Weights of a small transformer language model.
Size: 9 layers, width 128, 2 heads of 64, MLP 512 GELU, vocabulary 8192, 2.89M parameters.
Architecture: LayerNorm before each block, learned positions.
Each number is 200 + 30 x the weight over its row's rms, rounded and kept within 0 to 999. Layers, rows and columns count from 0. The size before them is the row's rms in percent of the matrix's.

# layer 4 MLP down, 128x512, rms 0.15, rows 55-109, columns 384-511
097,142,186,149,153,176,166,143,255,206,152,259,174,210,287,130,182,220,215,193,165,175,174,182,231,157,174,200,171,195,175,172,133,138,206,182,179,200,172,187,226,181,212,200,208,202,187,182,251,188,183,170,222,141,215,193,187,169,211,202,157,213,209,218,149,203,228,235,224,229,261,185,248,201,220,190,215,174,210,159,163,164,224,187,236,246,179,120,205,186,201,201,203,205,180,206,188,204,194,180,220,253,174,161,185,207,201,193,188,177,183,173,159,146,169,223,178,202,244,143,192,250,219,188,221,209,159,180,257
108,186,202,172,150,208,217,192,220,252,238,213,226,196,163,205,227,252,215,203,233,217,254,269,124,217,210,195,205,211,196,215,239,175,211,223,148,153,171,206,137,204,211,152,170,229,201,196,143,218,270,196,218,184,212,221,196,245,136,155,230,206,236,185,214,144,235,249,226,198,207,178,202,198,242,162,188,161,250,240,182,156,132,197,164,235,151,202,225,148,247,208,235,229,177,214,201,237,205,211,145,175,178,165,267,203,209,241,191,215,232,216,190,205,199,179,212,188,235,174,168,218,193,219,148,211,202,154,206
101,192,197,195,189,239,138,271,211,198,216,206,133,234,208,209,188,194,209,228,219,157,202,181,189,210,225,233,154,177,185,231,184,183,191,181,141,210,186,167,152,191,191,166,180,198,198,234,221,236,139,220,169,173,174,269,178,213,229,206,210,235,230,257,212,252,216,185,211,214,204,162,186,218,232,210,189,262,197,180,183,148,166,203,180,174,219,225,222,173,228,185,215,195,185,215,229,213,156,218,167,155,124,222,181,199,246,194,209,224,225,180,206,206,201,209,241,169,208,184,205,195,236,210,203,182,207,157,262
093,255,155,149,227,172,216,173,189,187,172,196,251,207,228,176,222,176,205,237,212,142,183,144,227,219,211,248,211,170,185,217,216,251,210,203,181,132,182,213,239,297,253,227,235,189,167,181,245,249,180,207,213,216,224,219,215,196,170,142,230,191,200,208,236,201,156,193,241,173,180,208,155,171,149,172,184,204,221,173,279,206,213,219,226,129,224,129,166,211,202,171,180,185,234,199,209,237,189,149,173,191,162,221,202,184,227,159,185,194,171,170,231,205,270,194,178,232,212,274,182,229,228,180,178,221,225,216,199
105,184,218,171,189,211,243,200,200,201,173,194,143,210,170,195,220,261,166,157,188,229,207,164,263,150,211,220,216,232,158,163,173,169,190,187,195,208,190,187,215,146,147,237,205,176,208,154,123,231,151,244,224,208,166,207,240,142,236,214,245,203,227,233,184,214,182,189,227,144,224,187,210,209,232,189,208,208,214,235,216,170,215,282,255,211,212,203,154,206,183,196,230,173,247,184,197,216,244,259,252,156,208,196,233,199,208,171,236,184,199,269,203,222,188,204,176,241,179,234,189,232,176,219,149,235,197,188,211
107,194,178,243,215,137,195,174,175,226,166,210,224,214,194,212,188,230,196,138,251,226,222,161,156,169,194,210,166,210,207,207,146,173,176,183,169,210,199,183,210,202,186,197,212,215,209,206,246,201,177,167,137,171,185,197,197,212,198,211,221,162,178,258,228,195,219,162,203,171,152,183,213,172,189,107,238,149,219,193,189,164,204,189,179,274,204,253,191,217,189,224,174,202,220,182,181,193,215,215,212,180,221,216,229,199,207,202,186,132,186,189,267,208,207,154,225,208,204,208,190,181,170,176,168,221,253,161,177
093,217,245,162,213,165,244,183,229,205,165,210,231,187,200,201,175,233,238,222,183,197,120,165,199,186,210,193,223,169,210,202,221,217,214,235,197,186,201,175,238,202,193,201,217,200,189,203,182,201,168,133,222,199,141,196,232,195,206,145,252,224,189,220,254,190,173,192,227,151,217,193,244,156,107,178,221,155,184,244,276,246,281,209,237,230,229,229,240,244,205,253,231,222,186,190,222,189,209,169,203,150,204,232,225,213,140,194,224,224,186,224,184,192,186,238,206,191,173,234,194,210,204,171,244,206,198,297,208
094,219,192,201,195,210,177,104,193,218,204,211,212,199,278,184,161,254,192,236,158,201,184,237,228,213,229,190,149,217,208,222,222,202,217,232,190,230,186,251,192,162,206,192,177,193,209,205,160,216,175,219,197,179,193,191,232,232,214,147,210,183,196,206,186,187,208,223,197,206,192,251,196,182,192,173,181,267,218,197,194,221,268,212,158,231,215,172,208,179,216,193,198,218,182,164,214,134,207,169,216,176,209,202,179,201,156,184,221,221,188,185,270,219,214,206,168,239,97,169,180,212,212,175,191,182,231,143,194
111,204,210,221,150,175,148,142,198,216,211,199,221,180,148,201,243,226,211,241,250,192,193,239,182,229,146,206,194,208,165,221,250,170,198,235,233,213,219,187,196,183,216,163,189,206,208,196,151,246,246,210,126,184,206,180,178,223,193,199,209,139,203,223,206,181,281,211,205,191,206,169,216,221,195,254,233,244,175,191,233,226,191,241,208,242,282,244,122,181,231,191,175,226,198,198,220,270,196,259,218,216,176,195,174,189,196,141,208,205,202,183,160,209,255,202,174,199,238,151,189,142,178,186,209,204,188,170,229
098,219,182,191,231,202,228,214,221,207,243,192,212,210,238,209,186,167,213,128,229,132,189,207,164,220,204,216,192,178,187,201,149,136,169,181,159,213,204,180,197,186,251,177,171,232,207,232,203,210,211,235,176,194,241,228,121,222,184,252,201,213,187,196,167,190,194,95,150,200,202,209,208,230,209,194,197,146,188,220,185,205,190,114,203,241,208,208,188,175,147,237,202,184,208,207,209,158,235,154,241,138,210,200,173,164,216,251,147,202,222,151,228,219,181,221,217,128,139,184,173,215,184,165,188,238,153,235,222
111,272,182,228,234,254,228,189,217,169,179,189,182,252,199,199,242,200,208,222,258,219,169,167,210,191,157,173,219,227,150,199,219,219,203,175,208,237,200,205,225,174,168,257,183,238,223,195,205,201,190,223,149,228,182,183,252,230,205,207,176,202,181,201,191,184,165,187,199,200,201,184,256,218,240,205,161,205,224,192,189,218,237,190,233,199,184,203,182,204,177,178,231,208,204,162,206,175,260,161,225,176,249,238,146,249,214,195,252,252,195,221,194,190,252,219,148,235,196,196,198,245,183,140,186,227,211,216,156
101,126,216,178,188,174,163,246,172,199,202,100,246,182,198,208,221,171,198,182,207,198,183,183,268,215,191,253,140,201,207,206,179,171,188,193,238,160,270,199,254,204,121,211,193,186,137,195,148,247,223,210,191,227,182,152,190,205,197,228,225,193,213,180,138,224,256,181,209,152,192,237,202,245,174,213,239,183,162,209,149,234,204,190,199,179,186,206,185,168,119,219,232,200,205,208,183,243,264,238,200,209,253,178,245,221,221,184,245,159,213,206,205,186,213,200,219,161,227,209,239,202,187,172,200,260,209,177,208
109,205,200,176,237,311,228,138,231,205,157,146,175,188,235,217,189,215,184,203,179,227,215,168,219,199,192,293,212,233,109,169,182,244,224,253,192,256,177,189,187,240,244,204,214,188,206,179,244,172,150,192,215,219,220,228,217,200,188,247,213,182,240,175,212,205,187,224,179,175,192,209,191,214,214,193,205,204,252,241,198,281,202,190,257,196,174,191,164,196,214,202,164,253,207,168,221,245,203,239,232,177,185,216,222,201,156,204,164,184,228,199,201,214,184,229,218,251,136,210,193,225,248,238,215,197,164,190,242
069,263,179,201,164,217,202,105,176,203,165,183,181,184,172,203,215,197,218,206,214,168,163,220,190,210,222,223,207,193,197,203,195,206,176,201,270,155,154,202,189,152,216,199,231,199,196,238,193,158,198,212,197,234,228,169,225,236,172,172,169,183,177,203,219,222,209,182,264,194,162,191,254,144,216,187,192,198,214,191,195,171,246,186,182,194,218,163,226,212,187,204,229,237,253,165,208,189,163,165,185,166,198,224,241,174,183,184,203,222,217,238,226,164,230,199,194,192,166,203,169,262,187,141,197,230,228,204,177
103,176,174,239,191,218,196,192,169,229,227,266,190,165,220,193,166,223,206,188,136,205,183,220,181,161,209,236,191,215,189,139,146,216,199,134,213,183,212,209,178,236,272,150,198,200,197,137,196,157,252,197,247,220,217,198,268,227,226,208,188,187,222,154,286,216,226,194,214,175,219,166,172,152,183,180,181,235,164,192,166,206,138,156,185,131,205,189,215,194,257,189,191,210,246,253,228,189,160,176,202,215,240,176,187,229,199,222,216,197,247,213,221,200,196,184,180,186,258,207,207,165,175,226,183,181,164,191,206
101,212,182,208,164,205,206,259,189,193,212,157,196,198,207,258,177,190,167,181,264,173,169,140,226,179,209,179,172,204,200,177,183,144,242,181,193,173,214,145,195,197,133,255,236,182,212,204,162,187,253,188,196,202,202,269,223,210,202,233,143,212,198,231,230,209,149,202,243,176,133,220,224,267,190,197,196,231,224,183,237,204,220,272,212,158,157,164,207,231,241,145,164,236,215,235,132,167,218,195,231,207,223,204,152,186,200,172,209,197,222,206,216,210,190,163,201,161,232,174,176,198,168,192,215,252,168,232,190
100,200,220,192,244,232,230,217,191,170,248,206,259,206,209,217,187,192,223,186,193,232,221,200,183,213,175,189,126,176,208,244,179,211,207,151,173,205,188,186,169,208,206,181,215,190,217,212,154,159,204,165,203,193,209,188,204,190,190,188,252,179,185,176,191,216,205,148,202,228,174,192,214,172,273,202,204,179,165,172,161,183,226,234,156,215,223,147,204,256,153,198,197,190,201,216,199,145,189,121,201,304,207,216,197,209,224,230,222,187,214,174,229,182,191,188,197,157,249,219,190,189,202,180,202,163,254,169,153
104,184,230,147,142,256,160,224,188,139,183,243,223,208,191,210,190,86,196,185,184,116,197,176,202,232,154,216,191,212,179,193,124,238,187,209,199,203,230,217,240,173,245,227,202,208,238,229,280,227,188,226,271,248,172,225,214,224,216,205,166,233,173,216,195,273,251,180,197,243,242,185,180,207,158,184,230,222,176,219,212,199,251,181,175,222,196,206,148,239,173,226,213,215,210,214,235,133,187,187,234,220,150,227,233,205,212,194,165,199,237,173,184,144,214,213,241,235,153,176,245,183,206,191,234,218,214,215,218
099,205,243,229,143,159,200,191,233,208,217,233,212,228,244,231,165,277,188,184,182,188,160,197,282,184,231,207,178,198,204,186,162,236,194,189,160,210,194,231,166,268,194,237,195,216,182,200,234,178,218,214,213,190,200,217,205,250,233,206,180,228,249,223,217,181,167,191,200,191,252,200,225,186,185,183,191,201,214,197,170,240,243,163,218,199,165,218,236,272,206,254,191,177,229,230,205,243,221,208,138,195,157,136,246,209,200,195,228,222,205,169,218,225,232,201,217,204,178,192,203,232,222,206,227,273,257,246,326
099,205,187,162,147,223,185,244,200,174,185,172,206,177,255,195,192,138,246,153,127,228,181,244,164,162,227,260,188,188,275,218,217,236,231,172,207,201,186,196,181,219,244,160,202,212,228,188,196,183,185,221,192,204,259,170,209,185,160,212,249,176,200,168,239,146,235,216,199,225,169,228,186,225,212,237,178,214,214,201,191,254,247,266,156,226,184,189,224,173,185,228,150,211,215,220,209,134,183,224,213,185,226,221,227,234,214,216,199,210,222,196,236,176,253,226,180,224,190,230,159,177,210,188,214,226,223,160,181
105,198,190,215,214,237,205,199,209,231,145,185,228,218,182,211,138,213,207,214,187,201,215,244,233,176,192,248,224,215,192,156,212,135,183,218,161,213,181,176,236,169,204,189,229,185,194,187,193,251,174,195,228,218,153,199,149,200,200,150,150,201,201,179,190,248,214,228,188,182,195,204,179,165,192,196,213,234,211,221,176,214,137,148,208,173,201,253,131,168,190,162,206,172,175,185,226,202,172,223,248,180,197,136,268,168,205,134,212,196,219,173,199,162,170,226,218,199,142,177,203,199,222,184,222,213,191,180,191
092,293,161,187,242,148,169,128,205,161,186,228,155,220,253,208,158,224,195,243,206,198,214,172,229,198,156,202,213,250,169,181,171,175,211,185,201,192,181,244,193,204,241,260,233,207,241,205,204,164,138,168,269,209,253,240,236,205,161,196,235,218,219,197,231,233,217,219,197,204,149,183,229,132,233,209,184,205,201,163,190,189,235,169,195,165,195,217,240,247,200,256,133,195,225,183,166,182,190,175,233,154,249,182,185,171,195,142,142,174,196,160,214,202,192,260,208,194,145,153,204,172,275,152,227,239,205,155,217
095,187,247,258,128,206,210,197,178,223,194,242,166,180,180,178,212,229,173,194,136,255,236,208,236,200,155,208,201,201,216,179,236,162,224,185,193,210,182,256,202,158,206,192,177,193,212,174,204,258,219,194,213,197,162,178,214,231,209,158,171,219,211,190,227,250,139,214,184,221,189,217,172,204,181,198,213,224,221,243,199,180,274,267,234,284,207,202,130,186,239,230,214,237,164,208,234,160,219,263,219,205,231,189,203,215,205,178,194,196,215,235,176,175,224,203,216,244,253,157,211,222,174,206,171,149,186,181,131
093,197,178,202,191,169,165,127,213,189,208,191,174,166,198,137,217,236,202,193,227,227,193,158,159,201,218,232,128,176,207,152,213,168,200,224,174,190,215,192,254,201,249,143,222,220,177,194,202,250,190,230,172,172,207,171,170,205,157,183,196,251,219,222,226,260,211,193,173,166,193,163,180,187,212,222,191,171,123,218,159,195,238,234,150,204,220,129,208,221,166,200,160,197,192,224,222,171,188,197,216,179,128,250,188,209,237,229,169,202,217,184,215,134,153,227,177,182,246,173,177,217,187,179,211,142,139,159,195
101,216,221,212,169,234,209,181,203,164,161,207,203,200,210,271,204,140,236,239,170,202,176,158,173,177,216,207,182,219,196,220,217,221,228,178,211,210,180,202,206,220,226,227,244,231,145,206,177,209,227,207,200,173,164,179,199,239,195,157,248,205,148,201,214,257,233,242,185,202,183,201,245,201,198,171,185,199,258,147,212,208,194,228,221,216,154,160,202,196,204,159,134,218,196,182,162,166,208,223,175,188,179,160,206,214,188,120,201,189,204,217,169,184,226,219,196,285,177,135,197,188,163,200,217,186,207,187,226
101,246,198,197,156,200,239,223,230,206,183,186,201,214,209,191,168,222,156,227,151,223,188,172,237,230,205,227,206,196,198,184,215,184,194,163,195,213,237,208,268,197,189,206,216,173,206,188,206,163,164,183,209,208,186,207,145,175,195,217,134,207,193,207,213,195,196,193,208,135,226,242,182,199,181,188,150,229,188,225,231,192,237,194,168,175,226,153,153,160,199,137,146,188,191,212,217,195,208,215,162,122,217,220,220,194,178,170,220,195,175,194,163,205,187,162,170,198,139,168,237,199,212,178,178,184,214,236,244
097,182,168,148,183,229,136,191,225,191,221,211,219,167,204,206,196,232,209,213,174,151,201,208,171,268,156,121,153,188,187,237,134,206,185,183,198,175,227,209,201,219,219,147,233,194,164,188,250,173,256,224,211,164,204,240,174,206,204,181,190,207,202,182,173,169,203,184,199,182,239,159,188,170,241,213,161,167,197,146,144,192,183,142,236,138,191,190,206,194,192,168,196,224,228,215,203,221,204,172,189,234,201,211,166,179,231,162,190,207,197,196,221,220,242,158,252,175,271,216,179,197,170,222,215,207,146,226,240
102,184,182,177,185,197,182,294,181,198,246,202,264,225,167,196,220,180,175,207,181,188,206,211,230,193,214,189,213,183,223,207,208,245,171,194,220,223,195,245,167,192,210,200,172,187,164,218,200,193,225,161,202,167,189,208,208,179,182,170,150,198,191,176,221,173,155,193,219,223,171,228,191,181,69,195,220,209,207,192,146,156,225,187,207,184,234,159,180,152,145,195,211,222,213,169,203,144,207,175,193,141,205,237,261,201,173,219,194,209,186,182,195,207,170,230,212,217,192,209,210,143,162,149,174,164,267,191,138
105,203,209,188,241,196,187,156,181,183,181,219,159,179,175,205,173,174,185,177,189,176,227,184,209,200,197,155,211,159,229,177,198,194,214,272,236,234,253,178,132,156,178,213,149,169,172,189,186,170,116,144,210,203,193,214,197,227,177,133,196,195,200,200,158,217,160,178,205,120,162,215,178,238,175,204,203,161,178,245,233,193,154,138,182,211,215,198,152,205,146,175,222,201,183,215,172,217,204,207,215,147,178,177,154,193,159,201,221,214,169,195,172,175,152,150,201,151,150,171,225,191,210,176,175,150,183,220,196
106,202,181,177,178,239,170,160,187,189,232,155,183,175,210,145,200,255,180,187,198,238,185,204,167,164,207,226,230,177,209,193,197,202,191,106,208,197,203,154,196,179,196,214,180,185,213,195,196,179,262,223,211,215,244,224,202,176,240,172,191,209,174,134,219,169,202,219,203,148,189,134,216,161,237,188,135,201,150,224,210,223,196,204,231,164,232,188,208,184,202,192,178,206,207,189,180,186,194,166,211,173,272,236,236,214,181,167,219,184,205,224,233,208,188,226,178,205,308,220,207,208,184,191,165,217,179,176,195
096,182,192,170,192,219,147,180,197,204,199,168,176,253,203,182,257,216,213,191,139,197,221,258,239,178,188,223,202,154,228,274,178,185,211,218,248,197,171,234,255,211,204,207,145,211,190,192,207,237,258,214,153,234,173,137,164,225,190,216,222,193,224,201,204,260,200,208,216,234,194,272,185,245,196,229,181,186,221,215,143,231,197,173,195,222,192,176,223,188,219,180,192,156,189,181,247,243,210,233,148,205,201,236,184,227,177,215,226,193,226,205,199,218,259,177,206,197,227,169,192,215,236,170,146,189,177,191,150
095,175,238,171,168,211,220,299,178,196,224,205,210,188,198,181,184,174,245,186,176,160,211,206,183,223,226,216,154,231,186,205,213,205,235,218,192,204,155,205,221,151,188,204,186,220,171,190,170,272,226,221,208,199,193,208,195,210,239,220,177,225,207,183,179,248,156,145,173,202,212,155,193,179,216,253,189,217,186,202,229,217,142,210,183,181,252,170,248,188,165,170,249,222,220,241,214,221,232,198,196,241,248,156,234,215,231,237,248,186,193,188,222,142,158,202,227,208,238,193,273,164,149,240,172,217,189,253,180
112,199,189,199,211,172,193,245,201,235,215,173,181,243,198,176,218,161,211,195,188,222,228,186,231,188,191,162,240,188,189,183,213,201,180,258,211,202,199,156,196,188,143,194,202,229,229,180,229,191,174,190,248,241,188,172,202,217,224,187,253,222,213,202,182,190,227,185,190,169,204,203,242,218,208,195,162,172,209,182,212,178,233,319,201,193,200,181,224,164,184,235,191,189,188,188,175,184,180,189,196,192,214,193,237,194,205,259,227,230,191,172,110,209,202,200,205,174,272,147,212,198,233,168,291,154,210,241,195
097,227,190,167,155,165,209,257,188,186,218,193,181,195,256,214,182,220,184,223,172,142,167,220,217,211,232,206,225,190,189,223,190,194,194,216,152,230,182,186,202,190,182,188,231,190,183,192,238,240,213,203,204,234,190,206,244,208,250,172,192,212,195,165,253,228,204,164,221,179,205,237,226,281,179,221,171,172,236,219,234,176,248,245,208,205,222,236,239,223,140,199,164,195,178,159,177,232,182,225,213,269,251,252,226,251,135,265,187,170,205,126,248,199,250,228,202,202,257,201,202,168,207,217,223,189,215,210,171
100,218,228,191,172,160,179,226,202,187,194,159,206,227,241,177,172,182,186,199,219,189,170,204,242,225,232,230,140,183,210,190,175,167,128,153,192,204,203,196,212,190,223,206,198,188,234,192,252,225,216,197,188,187,231,197,218,109,171,182,188,219,222,244,234,184,172,235,207,207,170,171,202,231,184,168,207,191,194,210,141,214,192,203,209,224,135,217,234,212,227,226,237,174,186,189,150,220,214,212,163,264,255,186,224,202,230,185,231,156,201,192,172,233,218,183,216,240,224,185,251,181,223,211,229,254,191,211,219
103,192,208,208,221,207,223,163,243,204,198,164,210,197,235,178,216,226,201,186,169,221,230,262,233,162,199,194,229,225,172,178,177,283,196,218,193,192,183,232,244,215,142,189,233,210,170,233,219,221,239,220,222,195,203,217,211,220,173,203,199,196,195,196,153,183,170,221,158,174,231,204,188,179,207,214,211,228,192,194,221,215,156,220,167,183,189,197,207,204,198,207,241,181,214,200,276,233,208,202,224,265,218,226,185,156,201,184,204,160,245,234,180,202,222,183,252,189,231,188,179,201,170,267,230,206,189,210,207
106,206,222,188,211,160,213,264,202,208,215,176,212,201,205,182,187,164,192,241,198,136,196,212,172,231,201,155,193,185,252,207,217,186,262,186,258,203,175,251,195,218,200,176,188,241,272,221,199,250,165,193,178,211,256,218,245,215,148,234,203,216,167,143,240,191,153,233,177,215,183,228,177,189,235,208,206,173,179,233,251,216,166,215,200,182,230,220,197,213,236,176,188,233,246,197,157,175,211,186,226,200,215,214,147,198,227,194,141,198,179,176,208,199,197,262,201,224,231,198,205,174,198,194,195,195,187,231,193
103,189,210,246,231,130,215,137,244,164,236,162,242,150,167,210,158,226,182,150,212,179,169,188,172,202,203,253,210,210,190,160,207,186,105,135,150,244,158,144,218,207,206,217,210,133,174,241,223,163,227,234,238,222,191,199,232,188,242,207,201,209,235,190,174,202,273,205,184,171,228,211,254,211,233,227,161,225,209,185,181,206,172,186,177,179,203,163,238,229,203,196,193,180,208,233,211,245,239,181,188,252,202,199,189,203,236,158,157,217,149,245,212,168,169,162,206,189,228,200,196,206,195,207,198,160,187,153,192
104,164,226,178,196,218,208,236,220,209,180,211,191,219,233,169,185,191,193,175,219,185,179,195,212,218,183,276,185,197,189,190,150,140,133,170,202,252,207,196,218,188,247,171,263,227,213,210,177,146,228,250,204,235,247,228,219,199,212,179,173,205,224,216,170,160,225,142,195,206,166,185,190,225,221,147,147,198,175,195,207,195,182,191,170,169,235,258,205,238,203,220,206,159,281,173,194,213,170,170,180,221,187,164,171,186,241,247,225,262,198,210,187,159,251,148,241,227,221,191,193,220,222,208,210,234,207,239,238
115,177,207,201,199,231,278,168,181,177,182,178,210,219,154,232,234,193,194,244,167,215,206,228,244,141,248,169,245,211,213,170,212,211,192,231,224,173,230,187,183,197,218,217,245,162,232,198,165,278,129,156,223,240,196,204,135,253,170,159,169,200,172,229,215,162,140,223,201,186,185,177,200,208,217,243,238,190,207,232,261,170,186,186,268,156,226,199,214,191,205,184,200,200,150,216,215,235,218,235,197,121,261,209,216,206,148,213,259,191,185,246,217,216,194,233,195,199,107,218,225,195,211,236,169,202,168,178,207
101,198,177,206,173,228,215,244,213,183,199,219,216,212,242,214,174,191,217,262,212,172,189,217,222,173,187,216,205,214,216,206,234,159,183,178,156,237,242,233,186,168,246,229,192,178,199,191,181,168,202,233,237,207,257,186,119,181,160,217,185,204,269,243,168,191,187,205,207,274,196,178,141,154,208,203,234,202,203,205,175,260,216,231,221,201,140,179,191,218,206,204,213,155,188,188,205,202,247,168,124,154,186,188,235,165,217,146,186,184,220,207,202,212,179,217,210,223,167,164,206,200,230,224,188,261,200,152,216
108,233,192,178,226,171,166,201,169,172,240,259,207,213,151,165,169,234,181,207,188,183,196,171,192,190,196,174,209,179,139,169,230,219,211,229,172,186,216,240,173,167,169,213,242,226,228,161,230,226,190,201,187,182,205,182,202,140,204,237,184,166,207,180,224,169,211,234,222,170,199,198,189,169,211,213,196,198,198,184,204,191,220,262,208,206,205,190,180,176,197,125,175,227,215,200,225,212,206,283,196,175,184,155,219,220,199,102,215,145,258,187,186,194,192,146,179,239,220,209,229,152,195,208,244,186,212,231,182
101,209,152,240,222,173,224,232,208,243,204,250,179,174,248,196,188,188,182,187,201,267,237,242,124,155,222,184,161,173,193,156,194,242,192,221,214,198,193,230,237,187,245,137,217,208,254,205,238,176,184,206,154,191,147,202,229,191,162,186,223,188,158,212,189,195,258,207,167,210,186,212,174,184,144,217,180,245,190,188,211,169,134,202,175,140,217,204,185,239,198,128,210,175,173,194,231,238,161,158,139,205,136,181,218,144,261,207,197,206,154,181,182,220,207,220,173,191,203,254,170,193,200,174,229,212,258,130,181
100,226,236,200,162,193,211,240,230,208,276,199,197,190,186,204,127,195,178,182,158,172,187,192,195,231,166,171,187,181,178,212,205,249,216,181,247,185,193,161,164,231,158,226,200,213,203,221,236,221,234,199,200,217,229,141,202,223,150,192,174,212,192,151,204,204,166,117,217,187,178,166,254,210,247,162,159,203,202,204,172,131,241,211,213,177,174,174,168,181,141,175,191,197,222,202,143,154,207,140,196,214,212,217,181,204,220,196,201,243,198,181,164,196,142,164,185,170,227,174,220,236,209,187,234,128,164,214,180
104,179,232,165,208,277,130,135,172,205,207,250,243,188,254,178,191,137,282,212,201,118,223,198,197,212,206,192,195,147,172,247,189,192,238,224,164,190,189,252,213,223,187,200,212,243,170,222,241,239,207,214,200,170,229,232,184,177,249,227,221,196,228,204,184,209,165,195,213,212,268,178,211,199,194,218,230,238,208,169,172,214,210,187,202,226,226,169,204,219,197,230,175,184,210,199,184,197,167,189,203,171,167,196,163,199,241,184,152,219,157,200,184,223,178,259,231,209,147,193,187,201,199,200,201,179,209,191,175
102,226,238,200,224,239,224,246,207,203,152,256,180,214,226,152,186,208,207,168,227,231,220,199,243,196,245,160,174,220,141,174,171,161,201,169,172,184,197,232,228,227,199,241,234,208,227,196,255,175,180,215,228,211,210,242,227,188,187,252,207,204,268,256,253,199,202,200,217,233,271,238,172,178,231,253,214,170,216,242,230,258,156,236,244,207,204,207,230,176,231,191,252,209,202,233,185,289,223,208,227,288,215,178,243,176,206,212,203,208,170,210,200,206,148,165,236,211,156,245,174,233,229,273,179,211,203,241,181
101,234,259,220,192,194,211,205,107,175,241,166,159,180,267,242,194,231,189,193,297,223,215,184,180,209,168,218,215,209,153,163,205,210,198,121,191,226,212,265,189,135,217,188,219,229,187,211,183,211,185,178,169,169,251,235,191,264,201,160,232,149,214,211,176,186,219,199,201,194,182,226,236,171,223,235,257,222,188,164,179,163,153,193,180,187,208,190,183,181,237,131,161,166,223,226,228,240,179,207,182,268,218,226,160,186,177,206,175,196,199,183,214,184,112,186,189,222,145,233,176,185,194,248,210,203,210,206,155
103,226,214,184,214,173,201,173,108,199,213,181,176,236,231,211,229,197,201,174,193,174,231,203,221,183,224,159,176,124,238,228,188,245,197,195,227,118,220,185,207,247,179,236,218,177,229,195,182,185,187,226,167,157,195,188,202,186,220,209,220,195,216,171,256,189,185,191,217,246,158,188,241,194,202,146,130,171,260,223,176,267,198,229,228,111,157,227,238,223,203,163,220,228,170,188,166,171,186,186,194,268,226,178,263,222,229,206,182,238,196,191,188,224,250,235,157,216,237,242,168,229,201,170,179,259,210,210,190
098,207,173,193,214,196,183,187,175,184,222,167,177,180,163,191,202,202,233,148,255,202,165,173,219,236,232,226,164,178,204,213,219,179,180,140,205,197,191,213,262,204,129,223,148,208,199,226,158,203,174,234,151,173,178,199,164,170,161,232,171,182,181,269,173,179,231,186,204,213,212,213,162,256,197,198,183,145,204,218,153,182,157,208,229,226,198,192,215,208,210,227,206,209,172,198,197,174,207,219,166,234,189,218,222,235,225,190,226,215,166,201,202,205,163,209,241,216,152,198,201,216,181,157,135,239,208,262,185
100,205,244,210,199,203,229,210,192,186,194,201,151,149,190,183,202,224,224,197,166,188,186,242,173,231,203,170,149,208,233,213,237,282,193,182,223,209,263,188,241,226,202,181,187,188,188,164,194,182,203,208,214,158,209,227,179,217,256,193,184,203,217,213,195,229,210,193,179,182,219,166,157,221,128,218,173,196,219,197,202,169,230,252,204,254,230,193,151,195,175,193,236,202,174,199,226,220,253,189,194,178,179,204,145,137,209,191,198,229,165,195,111,184,166,191,191,203,190,177,182,136,157,203,214,184,219,214,222
103,144,179,175,197,236,200,199,232,187,237,174,261,205,254,215,161,197,235,185,215,151,205,205,233,206,208,162,174,196,199,214,179,212,264,150,199,188,234,222,166,262,163,232,141,220,221,207,223,176,213,218,224,233,211,178,186,157,178,200,156,167,182,225,250,202,194,201,150,211,203,185,155,260,213,170,184,193,146,184,212,234,196,185,203,220,227,167,193,219,149,178,186,245,199,194,219,162,182,174,155,212,211,236,144,217,211,156,166,180,219,148,233,200,191,179,187,161,214,221,189,220,196,205,210,213,215,248,195
100,206,245,233,252,252,213,244,193,251,170,252,203,173,231,210,204,193,239,263,221,264,151,182,180,226,256,205,155,157,235,187,204,198,208,216,181,165,199,140,213,181,231,170,208,243,245,176,186,207,154,185,201,185,193,244,189,200,207,173,233,217,220,290,223,239,170,215,220,160,223,201,202,178,226,218,186,248,220,171,147,212,204,259,222,201,225,206,202,240,206,180,203,202,170,201,158,192,176,230,138,205,248,150,221,186,270,189,194,238,210,191,213,227,230,240,184,249,152,253,224,188,238,224,183,195,196,180,191
112,211,187,221,197,180,224,196,230,258,206,229,219,261,191,213,211,193,174,213,162,107,209,198,224,183,166,167,185,220,188,229,164,135,161,148,178,192,229,199,179,275,190,201,264,172,197,173,187,202,194,211,186,214,180,120,194,237,162,128,160,201,216,281,212,201,198,167,177,247,159,180,297,221,203,197,226,179,201,245,173,230,199,184,209,141,180,199,199,191,214,222,193,191,218,175,165,188,184,155,200,206,208,258,206,217,210,201,182,243,179,271,184,221,166,162,180,149,259,191,202,210,218,145,165,161,212,237,153
072,185,232,204,164,190,200,322,198,236,206,228,202,155,154,225,171,216,193,213,188,184,219,187,245,175,167,195,225,191,220,211,244,184,187,237,205,240,240,211,136,184,198,252,201,229,214,182,232,180,166,200,211,226,202,168,202,146,226,260,168,258,229,211,214,226,179,197,162,239,209,200,183,207,219,192,161,207,166,219,159,220,220,206,260,202,232,225,160,174,171,199,188,184,180,159,217,215,232,161,238,182,257,220,165,231,184,168,187,175,173,220,207,236,158,200,249,243,215,187,251,166,196,261,206,207,183,220,240
100,175,191,169,196,188,242,212,241,177,189,195,178,194,240,207,191,222,202,162,228,207,271,191,191,169,163,176,287,198,196,219,186,184,205,183,244,157,235,188,178,210,190,247,129,209,208,192,199,195,261,220,238,167,176,235,246,233,243,218,239,219,201,195,174,196,213,198,186,167,186,127,213,209,241,156,178,187,196,227,214,194,185,226,189,230,199,186,209,213,179,214,217,246,237,187,142,192,200,188,229,201,251,187,209,265,207,293,155,215,206,210,166,180,196,249,194,149,236,208,194,221,192,172,258,204,212,187,257